From a checkpoint of a small transformer trained on Wikipedia.
Size: width 256, MLP 1024 GELU, vocabulary 8192, 15.2M parameters.
Architecture: LayerNorm before each block, rotary positions, no biases in attention or MLP, untied embeddings.
Training: a variant of Adam for these matrices, 7029 steps.
Each number is 500 + 50 x the weight over its row's rms, rounded and kept within 0 to 999. Layers, rows and columns count from 0. Numbers have three digits each. The size before them is the row's rms in percent of the matrix's.

# up: layer 10 MLP up, 1024x256, rms 0.0677, rows 67-166, columns 192-255
# down: layer 10 MLP down (transposed), 1024x256, rms 0.0651, rows 67-166, columns 192-255
up67 094:483423500516595517451421523499487505435572450449492511531607512559404504531460535484434452611496502495598474508534546572433437508494460506499527448450542437573489524509434559580522565487542468
down67 095:403546406620480538506576474476427385474432444490511451530489399523507447464530502480430532458581467482492547518465539458509541524527454508471551410434516480509435410504523519541441481438583444
up68 103:503482522492535551576492491461421431625491580535444481502487468606485520489425392517419482451531545449454485462531417526442595533417492544535473581455394497471462474501469587481521504499512437
down68 101:438541445478395527472570517512457456559416436517518483532542467458461584521520434496441513481564455459431567481623443523547565493520532479439402435515535480565408486526392446554542440577515614
up69 104:503420584424472537479532490571509521512548478553556415408484527494567457561550535562468500422448448505550449358555424622492576575519558540555484500423460543541583599444427497341470491538498420
down69 108:524569494538509519558503503530400474464502497545482463478561529545491414537530536469476452481444500629582494555557488491519542447463510527573563565418448466542536499565581552544515506460389499
up70 092:478472532539593441499551455509599516506570525599423489485564453517468437393402482557544441473522528482549513500455508419441439423501471545508522531464371453473541589436529397507423527528467367
down70 087:453527551448471479628528567447494465481573519451582411562478460476532488534546504442540515519477533500509551656426503467548563561521459421472449463562660449559400451500468515423508453564564541
up71 099:493472592482467483468455489592501533484556484463497537455422616507515473561372500484499556592534476532645479442477435587523554537455449440589589567423459449522485517481500535525507561555531476
down71 101:515549490447548531453532530487488450513442483497483600455497405525535512455527392522493558441530478458443524595304548502491524527508446493465465467496583529488512451491504519432447541399474517
up72 101:555409479525527507475295475540538586557530468500499547451495521585497465506485553509472537381513414387488543535482508457506532552492507503480524536500485416547506511503529569546471474550505507
down72 101:436546419485545515509607447499467461451475478565513499518471481384479580462488431441573478529479587584497477527386504545386492459528494552525558480449488550516544446526466434433567452494521505
up73 116:522448596481428473460537502571422444435504444549508501485489484483394523519509561424563532475547348522557544516538521640421513452394522493518490486403476429588451505536443470421555529558449478
down73 135:453510473411376521518473467509539561483474504402458555509543435485542480539451502493545534524533435564451501561552584501413535490443545405521513475529465550574388481532494542439531493574453462
up74 099:473554481473520565455486550447470465458444532475580453526521514578358572563494559517494477542517527532589512493550542513412440490435445498537529502488483524520465469446501490509549510590475527
down74 098:540492533574476496483536378465539477569487466508459488467487571543520538496426548506415539493406495441449477537638466488565507606542445493467494369462426474481434512480441550472478557384527513
up75 097:478423473495509558461548511545550521437555387484514473435423524502456556610481419590523566521426479485521542526481478607478537655540532549517429500451520468557397506525503513532508594498393493
down75 093:464556526569526412504498484452516525479507412538575475431565453497529382521525501465523564449598487545472461559597553556486508455505550422379503429591497527393508491529559492548351509445543581
up76 104:446485552440476556515496571523514547521516509514476478511472484444496522519520605455618524506512526541581538480532481570391524556501488527498471499460450522528424503540417482444469526543462502
down76 107:459506537457553409550478517483558496479419488476409509561425452469444485569339515450526522530474415525518520473685480547419424449461544534514486453574536455499530490480498471563492447526507482
up77 104:526421453503478456490536518487517599575495421643490471519567499515472463486511480489495474519634476540506485521588460435467452550458393505484429492478420448545473499463448482460534531527476470
down77 105:493441442573560519463649544504400517425597511407445561457462461544539523473499451431485590481463519520523524496587541560503481504519453427464463681517488446570435494404561487431528524493476488
up78 099:570450526531481489530480479451516487507477527634448551523510473554481473587514654400442486486575500453529552523498506491452492616445481570526483493447448448488478520537445455492428436567459495
down78 095:525456482477527514471477505497591496530423441481579497507550591484529464423487407504578550498538426473406468448474541490513543453554452441436410521575516491549521542472592506492534525482538556
up79 093:486434466474408552491505468470464525501550488660417566443507412481471568523485513497542483489548476541543519506513495461508568499434501511435516482485503443454506440447558582415539460497443531
down79 094:527466585447576566449558554456522546490518509568560412531451441451509547532564446437488525488405488490427530470465468419556396513529503515469550558471519474496505538432541515571553482471447498
up80 097:521510488475535495473436428463473475454534424541639439399513500612476578545487600466528420488476406447601540486513500573466542484454506478468519483518533460505559477509498459559490573585536529
down80 100:448448522572453517561516524420497371502447428471448449455423487550517516529490487594610446456499526629615485609518483489520502411518464424544482422459536547450395500545436432531494463480528459
up81 103:488451478401512494562413413522567490564521546538552524507585489555542543444570528475556449477546475472477389438502460466539548537410501553505436578522479454561407424515509495503471493513463472
down81 106:481461502516482528496483534509505471434415518496502488538442453411523486556440475557437455449527512550475512560571536586452560483510640624548503534435469503394463472449372450515457481459460560
up82 101:591533540505502513593490567474501529528430599513459534508538516551456516467601492549434448555503439546468541507481512446403537560445523552584477535444506493536446556542520538502509439464476467
down82 096:453459542565570572512614451484522555531517544536547498483420451619524491554523458480520542514425570524531546569399472469505537554571477589484657511470454531519476559418477562445485501529436431
up83 104:585477530442503450527525443473525540518457473570649447457551475622473514564537543547574508560470507517530408497560494519522529521487589547565411512511520510597489515463439486443503555533484441
down83 099:447502515500476568507461458523458488558511496449376584476517474590539556510472515498511534505479488540590551486537508503415492500512535498525615507421528539454624453519517472531546426431458474
up84 102:496395541513461435507411412511442457519511451535488525439419532543564459542542525471447501395673432478531493439523490522432548586530506571460460480513469469492541502489492507541456597477477457
down84 100:484527545483586573508503540524521555506427576471496493547562558537397448492466508442428469399479502556463609531443494577543555511450559388503530506556431437463536436559512512590442508551552545
up85 099:514384430586429496477477405435513432504575471556466561476461489543496499513508517479563470451525472463511432493569454572491447532439530542469482555523490575594469394471566478528496531495505513
down85 099:475471578543537527457578499690460494559485537518479453525455564464429439555450460517500538390491510501515502495590438465484416453469479465503485566452518407476439536468541533546587548461490523
up86 105:472516566492563594587578511493496559540465407513497557494445493509508588494428388494470527495496498564525509472493418648454518556491494482503529522444495485530487521516421599427464422518464433
down86 107:502586549620409501491512495438530470516524518535443460486513555503524517439393477450501560409484500472499472467560488582448472489425498547454540475513527472495591521491515467607484549367511515
up87 094:493483443456510493411507443454373491541541479510552429515494497500465555467591520522499503498534520497494575513508489471484527470410503517494415512473492406569501477487493453487475630514539554
down87 091:543450527448523488550568552541583467475467454475380478455541498511460434567564468542465570394537500419513434446485488517489509427496505503471484609484532574532510439494506512548471514481438542
up88 103:487470524555474528514479488544504500528378419530532473483510543531538495462441464498423512444538517454494552503504566502373487529477444536533531470454524552583412521462390557468548664498445499
down88 104:590499489478449549437469538481489597440499460557586447561418478571544525427431537442485480455441506485513594470614503429525512445544499443443554570493535647444565496480503446573480459519470428
up89 101:506457525525574539504593472493498505527554425537559511478451481523510565468444441398461510539492505468512559423514475451525450534556483486415470513349453353628488528524530502338479515524479418
down89 099:482508384435459510531529471518460490509555481485544473431497540588476567353534480491511530497519460465510466462414541493426518500461498523492503489518540509407476476555523535607541523470506447
up90 092:550463502490474525572589529514566513469551543543384500438487483479518479573528471522499530504486448421493563424572429492545575481495443469526505551510535478561460507454496452475600511472525502
down90 093:470470447515462378506492461501493585541474448425543512561445500545581560429547492433542462377501551525454478389594514461576526443466533515510521430464527516406562559573463437568462433499488495
up91 105:505473480487537504540475478620510433481528477540447555501453463475479452506509530576484536486530487433531493462554385457512493530547432547583570457421519484561460493470519489473493511597515546
down91 105:463479542494479490467511534523425500500513504447603456539517429577540580502569446504502514469515479545544463501503500473574503514557531367415466539448531556500506586495431499469443443489514483
up92 099:594545578470497613494424525527472499455558525588510530500450531528463558397547586543562373447499473424524429465515511575470471502577506528552492495479505543471407522475466491479451579516535477
down92 101:497512405546489471530495504443573557478485484510472468587548524503358445600493499443536454542461505550562556497556496443459483461448501436530557475503539513477551494471415473443497363489493513
up93 096:562577552512442541561560387494579487504523434510541503498492470539424552566447378552476536538487494409496522509554511513505544478506534448463519485502485503567517482370436520543529484484549503
down93 094:521484482541492476483493521622471473511544478515467419497522454531447505510532506456505504466573518589561518468576516400447542454532539427487543488477502548553502472514493581536593501536550425
up94 107:562513472459514558435454508557600631484565458644560428465481550472467493506485515506478449369590447372515567510498460491478486523558440520524432518468548387499472504575525480487461499519433460
down94 102:528514549523573507460482529512596600479483527525435466464565553294500374512525475504422502523602447509512509565329439474476441437499510548514421494518480445527510515532538464541478517529482630
up95 098:574519456565505457487415487463505490462418547493530429541517586636486567568590608429575515526527520564499426516573533487511515510446520546575541454476425561479481550455501489508475586515531472
down95 096:509530517409602560446515440527523498489475470615452529525501479455446607420398527554551482457471561477499500434504431494529463510572571507509416499418505423578504487494460473513591472456566460
up96 113:557493536583452524464517460514552564543423501573491529516517501508438524509479491512452506527555462408611473500518376429480518537530410528476447533460510473470597553509457502510508595549422470
down96 113:519478423496567474430491544534488443573562561585443497477481578545493501611496418427577484467496469516476457613295449519443492556489507575561476470589486465451542446523544498535524518571523515
up97 091:515454480555515589539471475438553480475552535495444478514499458557485570474551559502556478469602487471580499421503535576471584494488490628542478474461465477552438535481492448521529575575513403
down97 089:484489488450482441501540443546499599546559485491544473533459465446554471559530434468486610551530486437537457501572566494545526443508477541531487472448491498471524516454552480433491480504585422
up98 093:537488501386466563493523440500618490529457484490468544449445461505457531579552489579473454513510493476575453517460476474532442483498482591498421489513515431495558418442527527484613562591506521
down98 085:482504429507657524487453569626455521494538517598552521450475515490502572475501551409521447497472479538530498482274561523384545570505538516533427494469443557471414476467549512562492504494478542
up99 098:500442519504484489436460576507573597639535500480489511501512510557582532417409512445477515465541514464507522454484460510480670441499424562450488579498503464537504469464423481417505475543505390
down99 102:391517502556523480450598464478511479384519452457563456524452544475452516513493457413518418483492479514395572536430568486538501486463614526541553521480394566404414464517444527465459479503538475
up100 106:491418485577538495548490528512552538476545427548519469476497499558566471486418517501496511509555452563597522490576392513510546587540473467549525562492501555555542540536476540472523497520530439
down100 118:446518491493453449529531495509563516571426545482565481552410476489557456535459488490504492400458516493430595424554440526487515603501533379487592560509501488412585482640459443560540451405466501
up101 103:526543460515466477448467485539503500519457585573597405532531507483371564490468474505553388487504441500516514478533551484459485441530583522408475477499527486551487495534543494468512450548502513
down101 104:532486641566468450485429516423461552538509532516455577483480467493568512556575397363457497574459553507490464540462509537390409487499476521542522586505608490543474463557523575548509497536501547
up102 096:503411505454457511454522551500509468424538506442476451385475566476427496436493618507482501539488494483475549494522541526492514566410630565514474501466458413495453449480466523484541532530471471
down102 097:519550560556503459451536394525419581527546504549535493549449479498519547480601461415548452474428381511602507445493512458480573498507440489555521500541491491448496541535466449467421418469577462
up103 096:508517602582539513513473507487482510556571421579544545444436559535531528459496576567520504418534508394497482471513509450451557621514480533558482430442531506521404438547539492525426576453504555
down103 099:540599516487463512582481545449570544477464570506425558448526474492467459346468436460439586510499527542502484440630513531613490380543436499456543585530541519453506493429491553478466539569522482
up104 098:519503564425606436540468501461536536490540456534455447421471517493494479526395511486542492456500527438594631530504509558422514401564540520497534473496450425437560553516452486497519610521445490
down104 091:493519490429447499571496456502446503556468445405548542434511500509524484561591494553403407517472637511551425490333513526568477518506494573524454496474483526517498450497561531507541396488470383
up105 095:489411527522470444404548511474544532523594535545527514456552519490451472568527548509570541466549378458514441520540507465519428564473530445457404453469469414478538531426490545389457452598434409
down105 091:518529493507538476599596467520469586573341549426514477575512561545499511500538566483436383518445527512573521455500554504573494496460452470530557613483531543542471433547469476528591481451527465
up106 085:553478531461549485502469544517505456462544486496430546404359570522514547442479531580452563566458553433469476452460495532468574552601529538461497491437503437435436490442497584538383451459508525
down106 081:430540466519441535646408467609493494487481491547487497493619478638601491538444470492488491449514463455503503477398523480449600504563507436541616310518480500449482587479486569528469533601500518
up107 098:568488540553486463407452514536487501492540537573451426539451576473513573474559459491526481456502545554517533448498501495528510543499520522534473563494495398518452531404455437476524530527564545
down107 098:385447514438602534518487524535540525456477468526498535443470534422482522545407529555539472530539431485546505510362547566515486620588493521465514453549442546529509570511483490547490505464456435
up108 091:489515441501468618517575539526569529524476462471425560430484510395426554541455471529513455529587474454496515530464425429394458518519432575494488511511534454486472499519515497470569452506432518
down108 079:519490484466487487493524501519466583431495486541488482532519482331543451480471517463512491503564487481529519504140446541509507506550508461470546548585515585530505515513511520500449486433511503
up109 099:458500458614434578519464494503530507545475433531437498455498542484490505443469538514404541607499480462509502446528419440467472524499435542488392440483513522491608563550498535463525491544501538
down109 098:610523495390560484479495542497525531464523567546440529505457552439513462545513474450552476451519583507518557434422556532446474510393489507584595642503511536489381410498497456492469517461573491
up110 104:583413564518541472521445489499492549487505598543494563463439525500411558426612516471442459587483576524443451511499471489493430564589561595483391556451469546552405487446520541440490557619509479
down110 106:490565546576619544448420533459480544520478466498532531528473548525443536448470438486525441544446482492532450490628488508436459489499547598479445549531536562448518517444529489582482428443530550
up111 105:500509526509602543508476604572479546581534529500494450527487551565476525467453525496588426534485425474460446471503481497484581518419584557576501497450505558532514500571476495462551473557495573
down111 107:493505472491485525453423465493537555538515579481530457498468589559528612527603456450465513515495460474369529480695488437387563436521619418424460573476525481501526463420438478555474466471520512
up112 097:581474481465512521548432502495391598480507527487404407440479470446462541524596454535543450520478458522525588430507446526422486475495510467555533516551519491527505544578435510419515464476627501
down112 097:459479474534488621456564456500480446458473468463573556389474476481570502599538493565433620544458457418433479471511499506478490529586498414480471412497530492511455486475449548553488543494473542
up113 099:570402487578525539436540507479501507526544566433498518494433569549486528609473431479552526463486434450474635521586482528348563606502543523452480497442528448566509461511448653466449496534531498
down113 097:531437417485459448538535574549589461549491569599529551490524515543554525413573421455470494533492556577526504474506457549602463446536417416498473499491526457468546446453485483497513451487496494
up114 101:538516472410564457474457552469441473490501585509507483569543474509420474522551463450616516537498470523467445501520536535441463513470529500521549577492480458489460534461398443536497515522455430
down114 100:526447568466459431511465508465438541532536564562482438519444580503533454528454549500575553485527494480498551439551490464517616551446526463547444414476442499462464561479428505529551552557525519
up115 092:525568501453604475579514530499475506477504404416516602510505446554507580481507482452464566526461570506539567395548475505503433429547541460451528494408532470592446468562489553545555592554562556
down115 087:458420512606443460451485303521468516466462498564478515473521572414490480610513474439501505481483451488535481549407540544520543557527493449571500583519412453430462515446417528490447452470512501
up116 102:514370561440488440523497437472480440491486480465595505453666563530418472475586552469643467533545485580582503489556495556476599509608586466447469482449521489525481565457458544444448510512498517
down116 101:459518608469455425505553471485491515488396437522467475557445540515483512472480511478581464504490374518571548479555544570472427463504472468508543397517527440420513466509472473490397469435501491
up117 100:455433639460496476536503489582546515560558489440532493493510540496564469528580546525529470582584531463544398492500527490581462549476474563566439556478550524558441524421529585520439611475454449
down117 101:485422517540539510405476583580456486484496499455491530488486467464503552542498383510504542433430481506437557439391446519538501457561540523474441552475419493511469495460587440542472511621462545
up118 098:553514512487477563503524506479504527510496500513497572520514453559534552495496518509563470443575516518490403498491472512456582467537499546513532545485524450490417443482538596457380420566450453
down118 097:513540490451523504512416491536491598447418388487455513460484401477481380482504549521468506490534530487437459473593576490502487440417479517528487432491541447493595490584530529478480525450590566
up119 101:492462527525597460484500446452555495522470490565535585498494545545463442539550564359447532538478528521554484486481525651504472459579458519551436466487498533487489488533469572493462533460602471
down119 099:472576499545340636462461491550499437473657455506454511477554485489523615458585415463584537504627509503456580456622494499492571543518588472530463521605452497476433526482436425461504554429459525
up120 095:487464562472424490520496475409445521546412487504423505505519507535483522455568560481410503483513494519498516447515447443577491496563462505478397476521569474425584445519485536479432526482504524
down120 095:535440453487480502462485506512502430477631513495482475505562532530411560525518542437577512462485526488566476467519418492448486527481561526535486511432360456542457506445533434490489552435579433
up121 100:454506507531503504468454435525540467505493443460465410468567483534515483504463475488604529433522436530522463471493459528499542507443527451450454527494394559531511500557524472530485434567530530
down121 101:480506519653526555514555499563534472526483455517429454494480539503566421554486471510477533572488498502565517550597546526534576491568552602557492504363474514562584509510561493542494430465494535
up122 107:503449535460523567428524472513536479596598510583439470410523528557574493529551622534513504506517502514575511374509504486498574464585576573489520578470497486470521469451522471384490544568490522
down122 105:442473534518510546511501510531555556533555545471456492423470560427634484454492410518433445436486532533401540513421511541434536570526510409462517572563509568440509473478646515415495559469448592
up123 108:576540504457526510586442484479475647415455496468567422516552429528499482468519525458632452490567476468542467493495441437585449472409382582609497463458507508596431522497467510455546494559433514
down123 114:519540471485571432507459411470502548517504616522491496534582513610520569504549614412550515472500419589547534422635396549556473438488482402557544490499526538564460479484488546478486584467514530
up124 099:476413480537469496468593483499597512535581460479514493424572453459436510517458604542515536495558427399482557487536468531418552574542559505517527462451454483483493523473513550484539485580511537
down124 098:522503512546545490484439531503577571575447411488433471408497549517490540502490580444527531501549493535564448441513513511572556440606527523464435481507580483474542546601489530505485431463552479
up125 100:578485499517543517469451515482438577513462554476551468554539493624537583519600495451565450581575511508492516439514491513464533513435531552617392443469489562534535524506536509441446436568506424
down125 100:534563509526590453473437483539493560418538524515378526583448502486436568471494527517457510505394527464535529490564490529520514507484512524521445548536465468543606538510590487561530484401554508
up126 095:465440559527458464566540501491556571510452446480529482499419514459529538554462521482493463428516497385510552400496501543506592495437490534487473541411543463566415458442410437365488567566519505
down126 118:430483586549458549604506417415448574511413538571505532433553500620529473514544550493530450523454433498531351453489550562542471596442579447588422532550474465539492503490467555421514519509449507
up127 108:583471532555550534564442531438458471559506512557519526512426513502483609506587521506532529480500562484508472479537485604460556504407505527471409497516455418450563525480462528557480514472539489
down127 104:446598520417591443429558513503453496584391558529493505484514466547558462563391544454482406525491440496570535469560408434539416534512528541466518453500574600495481383470464564562416469447510477
up128 093:538439576515546479536503484567522616457544504460515477446513573499466481472444449481579519467569527518530569500476400567484490565473515466514474504478517497541374465482357504520569476639462568
down128 114:507479626461484521514464454532502613621537457512520516416529501619481569466539566463549475472531512482536540433644453528443458584409570446517487515498474487537431420460468477471463538531504488
up129 098:537485493538424584418510509543433480506553443575551477491511562505529523485427520322594531319486514438511540466483527584463475549582530538559507528469495446481484462446463433519584564583445451
down129 094:446560479550592493454547493535487449570529435382524496469520502460409590493451524572564483494476408490439511456520472467544479541517544434536464520483460522603470490444481497537486472399570464
up130 105:515546627407468556524532491524439492501471509439569568471454529502576551526486559533572489428554465422584465466475455548486584525479555546597553496450502516575474478579470509473525566514389524
down130 097:557478555513472624535445459443486542522470493482414444444450476511569470486497514540505452512480578497536481497489616528457546508539539447491561480484367570509469521499496560568540509498494491
up131 102:539490560438524527535501498486535483542537522454610521420533464519531532496554551447513563467523471508476519515462469543472580585495543511503368519513542475475490526462354457486444442567413473
down131 099:541464428523453576516482425495476463476565534448438523499569467475504461575415572404575624439505551419483473547330441492370412495571447558471466452502492524510517436543486457517542468512549432
up132 100:479485475470466556490598500494433554486495491458499428535468537523524514434408466510561425559596504531534526441519465473543412548499522448518556505454459540496468484449416450494567413556460434
down132 097:522439465435466497497493463477490524565515546504496477482498509631524450507521477490451547568431548457539511531522518536498450496541514531513428458473603453403340504538396541491500454464533601
up133 099:508454508505587523574437450542404523438490464576577401464523496520455482513576448498435447578516550524472623493486497591447509486517521585552514473496536446475553494482478532497455586515478502
down133 104:516538404567501536497490543495481535434509499475365470534496545613438490488482467471516503474466460566427429511546423452467471543442524471449456533434530499501488460556489533557524435468546579
up134 104:509482569471519489497413471557546462496502481581498439434590529509438538522460490399480443522519512480560565471497489377528470478514506481575526552472584365525373446560393461544490617464508448
down134 103:422462621463478490500460552475586466431445453539484570524459462479459487507559486591492483489480519501627503589357617547530464508539495442475503539432503463503476412515497405540453579588498437
up135 095:493416557545468464542479461523509513549515497519487417392475513491522477530470471566500510502504482420626463495474510513513514496483492507460438547460493427507547527513435488473448478534485566
down135 094:459461560502447470612525481548514475562477522542488506455473424470502463579475607507506462538580583529470477606236517532455483490529452553504454468521492544515447515554517513455557456443500508
up136 095:473428539578504418495463464520414474535510474502569486503524548548537579497502538490462390488551454368488363525470486473424499524546580510581490487489477503445525545583545589628393536497473430
down136 097:545588480500458581589503571388534539500553525516506501518493450508533447467399316429466459454360460508491567561510476515578471479539424469522537477507564494516474484487490571516529539497528533
up137 100:534489525580511523426528544568483520477545527499422501524479601552402579412455450474533512417516433459521600466499400556563442520556565529516533497488463442504434512443404557545508561548457425
down137 098:509475514461507433580495422563498497504431460489502542526459477560475438468472488474548424457530528437540474489610408498419497458482499492550568416616511548591493567526528447442408429523585445
up138 101:442588480517541492504563458512488492533524520488480499446562530479497487616461524478480516449597393435507561498520559522419625588452557549553514549493497520533511488567454525409395515419563549
down138 101:523470527523450530500489437523535574509495407529487532517455505486468466508520542532507456515550474472569393491549444539598510473575519507517482514563476433494433544496538398487402382505579476
up139 091:531476474578516452514466455510508471517533515519559469479508596501488564583434509473508338423479450432520583505458470461443575460418438539508532518386512498507514399478517475506580550505407524
down139 089:528542536482445561518444485433497481430488439417460509465493487529482399439482428556563520496559500598445501556582514479514480472584507487461477463629492516505476560531499577579405545444450494
up140 100:503492515443494495471407531459507439504531519475568497494550542501429439514458567565532501503542528479538501506547531509537444513582574587470503550477487543535374529422548554442505494538505493
down140 099:550489493545432505537440549518592524520598464471524493632465521523519470505484555468512492460523461522538436489639470482389507433495507491464588529468579412481495542547473360471615421490592523
up141 102:478457437456417443506529403488624447574464469589457550447482413563541511507524491513533586462497359464492488471492490615481458527504564567591513478527525439521527518417461468405456527497534520
down141 097:449499549520469519482468457468455483461604547441555505451499481493517505519501546571479494532467557525469526554533491486596490650442439543495616533467408487454432479539444526527502494477365532
up142 073:521466560558543501503511498572542497497470463469501495424507465541470542482391457491526547473474566549586591438486433571450502542551577534604476522417443458557460441522527516481513514560453532
down142 090:515447568511574509494496496516518560522565507493496511414557492676512551494515483484510563472468501527585536402687501542444519562494574572540440555419476483550474515506476456432474513525454443
up143 109:518446555474502454471430485498574478496447546531541470511567464571441474594478638463560482534513528464546560545496526534493514525514529506553479517495383541465496535440494493530444532467538491
down143 107:487434516484508496535488571452510432502555488505321553437571573465489571568502452595492442490611568500482466529386601479488572489558487517537542494544572501580489467471470571496502512521560607
up144 095:582475434469576430487483408589419484451530515522471395531510512498481581491437470407468446571481531563543556504490482427557554557442565447527514539533453464550529430543455422567547492448511394
down144 092:422481544452434604510490532448520461529482420545462508472504483462470527490518526464479511537587475410571435519522530579418503536524479390414498468555523475422390540475501559403511514514499512
up145 106:512437481406447452468546523576490533579576478575474542440549478522549440458543525546513584499521469449611564456484488557546560556459562499514561509474470478532548489434441491464484536467466528
down145 111:481540494551390484495553515503547527568506554524438514475586457450477430500481514552514453528544551533540516475575485565470498523415527501503530529558481455505536577435459535514546559420539591
up146 103:469561468478534569451408504498533566499531447604553445536534554554506525432489439445549611442489523537536550488561471553440466510490528450486578533491539391416465503615398444491485550514540530
down146 102:463385562450534517512480531450514475470488473549403507478447468529600454540464498481499447560542493483458501455491478462533550435516486404533466579501552395440448502570418495461452445482487473
up147 089:515485491483490430497493493520419456511426525461433477507515438535447537501448563482476459607528453535504462472541516444540437475425572513526439560528460466534570564494464423478593474452467457
down147 088:529449562530481563564493440455573547451527576589483452525483495503512470460475541508548589454475523519518598495575491360568569555518474497527515421485503447453512491461419536455469531520567489
up148 090:563573512525427530506464452493499493467582497606494499526493565510530465415456463489545520489511576550597603520525573529476435574427482547483481485403511480459495398546524492403459498491574483
down148 085:409514403603520441382529500473433466601566423504477447486561476556470426496502540452467478468510474468461526570554573524444538585535545488533466472511542542516630486529464454514451459520411489
up149 098:500446477512583506520565545502563537521472521482455463519534551497417541527544566462396452442519431574605465453520574583450585472472559458491543519463539474465473494462391394441617586532532498
down149 092:542437460528584472520485461378529401538530565604584501506570531484527521510524475413539467558416509500460520528507427577545554498549554460454459442516496510468445581467504527500440378544544510
up150 101:507380567599483489497398451427538528457519557541562429490404493503475495520550472520527489546475445488579460482558523518509509509412500465535448465479441615528441617486424469512466475461519473
down150 101:511609494463519583502510408581525574517461530529570539463495506557604586550479490403489467486504425604464546526609449501490512551479485501553486511477418440514501515574426527531498540500553454
up151 103:537528470471499420448561501412488437560530473532505550482491553575480433432450536480475630525517421502494524497549519534481451505517439471490532555465468406500463431545500519462468585537549483
down151 099:565570489534523566553454433571390509511498473459476451510529461589503518607544548481418468587460498607486457422651467471520487543523506483469474507543547430492445521519477489465550460545523537
up152 108:517449477510562573502418546462533485528478453579519504442425536489470482476463459523402600456517530464596553499502508479459465535414540542466527470484520515473405520431487599591512573529450472
down152 109:614438478521575513547490473496512526464486473519417494518572400432501549524545511469584548480596513583494501495421381453425606492509482442549509411452421544545534560560543486488533548526487504
up153 090:484488528525558489496499462437528481506567442592621447510551587515455485580473533459538475475476524443464539475646498527471486442582565539435530487464481535536463535543403447440384533594416515
down153 096:445612430398465448498469437493570371523477483417477485529541467509543472529466553526457513448518524543474582518540381457525518463451459424531478497604454513511474500528478567583509442462555448
up154 101:501441556457540500516466511487519559484438465531467546530560460647402496649416491439467434448563493507491521477575422455450474474609524491442523507458502498535542542530457591544469497609536483
down154 104:466500401439556498589472537556594495572511552524450540504442416526565513492468481548495504476496551523446417479460462482577524515498430410467485557572501504542542539512525419470516468476511514
up155 095:534496485418500404606510548601542612529463537524485524476495523521524528456433452467469432613491498551539503504486411452532425480479460495552498517462488505516498422557455573386555443536552587
down155 089:453496464505531560423495528578496418533524473524578491445499471541535479537462498532495586515547508438497472424476582516443597562520482510477523418493434548445436520440518523439449582502465452
up156 098:550477630384462611452491490438475484464487401509504590479424541509532588558555602463607455479472441443529538497537533536488398434546479478572476503466510377551417392491387542473469602499549408
down156 100:511480533490529500322427585518472556487501515511442459529504514483414442423438548569538531495517534542534584394562452498506527515494503505461560539433527482523557507465501521549398557461500505
up157 097:492499438517552495506409528481482465558539521545436559367422528538478531518490471380533433499541445439480541460463505492472574536539594499444530518484448427498489472491530573533500506527467421
down157 093:500586516453518486416516444524519485501405487436551515505535448435454472579476484587559492421418506540483538507494444427613503454523446400499494339550454580580534507486523503481520418500399527
up158 099:516479497584422469517463382475456572527484531481468524453518536572489506576519603411527385480524511541475447494520478516522474498528456535559526585436423474638424446503511425580439581498499471
down158 096:470570497497447522533474597535546581443524479552544537546456546431513428438510532501571614488523453482493500506593579474535464505570532475472367374490524479503518455419587472488512460556480525
up159 103:568519548539503566510507485524500490511468480410395511490387574484463556529502479548504408465454455477433548422560455474508426515599539479470526485434508488510460445471390480503543523548504506
down159 103:545534523568582448531429492593532440463521478611505539506509532406464504423548492549441540489499489554581506474608490419504528531505545444444541466526487453462559571460488412476478422511568487
up160 091:550499536436454489511543490452558470524519522490569579493529405491450481580535602550501502479609537424505390453595491455503459473485519550554552512398509543426551551491547527525463546505444484
down160 096:423478533477543574450469498574488440419500497481484476503580558564453480471502395507496449548431476500499469468529452465476488457556533577421533511475492502527513562519406440537476500432477442
up161 097:577507559433450500510466439505577593635511513557484534520477553533382544601537490455605414560497463427490473506542355545540483481469523527527452520458480455597461511468445508533488385466493549
down161 099:522551480549592523530423534475489504524518575557623467529413503425429470454562553478422462600479557572456503490558516444508493399572479455492549412538405503452521474519497474552462457436406550
up162 096:413473607428556418438470548562556461550528519457554535476411498444536570512467504536444491536545449444506493418450554553550482532469499560448456510435530488390590433564509494528482521465393428
down162 101:569472331528504544529517463423498504564530502506535554572697437511433462477440444455495478437529453489453480583402409547536455465467544456548440446507515543557411478526409526580571452463555514
up163 099:467498537482477458507546474450542471512484475464515505508504496476458464510511563407526384535583492333553496534487490475550530489465483552523500537472503493516479499427470556493528496491480582
down163 114:414483579413504479541489492463491479490515454433547529463524474539544501506505514509477565468475513392437439498488577499530456486483547479552458454501470515600434462508366602499513568555464497
up164 109:514543540561520474575461518471454573471525494480636516503547556479525531546533549474456449479559409363655534520477513556453518508431533545544465542455446535563448500495458561507523479586497408
down164 125:556454523465521536586430594541473499464531474441509494438476479518548519486489488449552453367449460491516526582341654549474519453471481487484485542564509489556391503499516444577527565491553384
up165 107:556479594555492502430538600480485532484639516476415478471541413516449550452544556506557439509514463468584477472535491457454593530567591546535415527471555566620523542418509514474510459474381474
down165 099:451482530457530563510371558531562413547474592494525477541468505592543536441576482495543466524493537504504481386518453507456512499480438510576480431516485583489477527543492538556446464566543563
up166 100:561464503428550540471440527534541444490579564493564423545568362507389521491498452452605538534532509525562459502558478591408499577500514487432511537377442431538450459462510427508457449447522494
down166 095:512473528516657496536540579516535563380579513678496428457457430458476531461528442493500486521422504549486518491517538548455509582449566554523412575525491467429567532511501573515549456535513566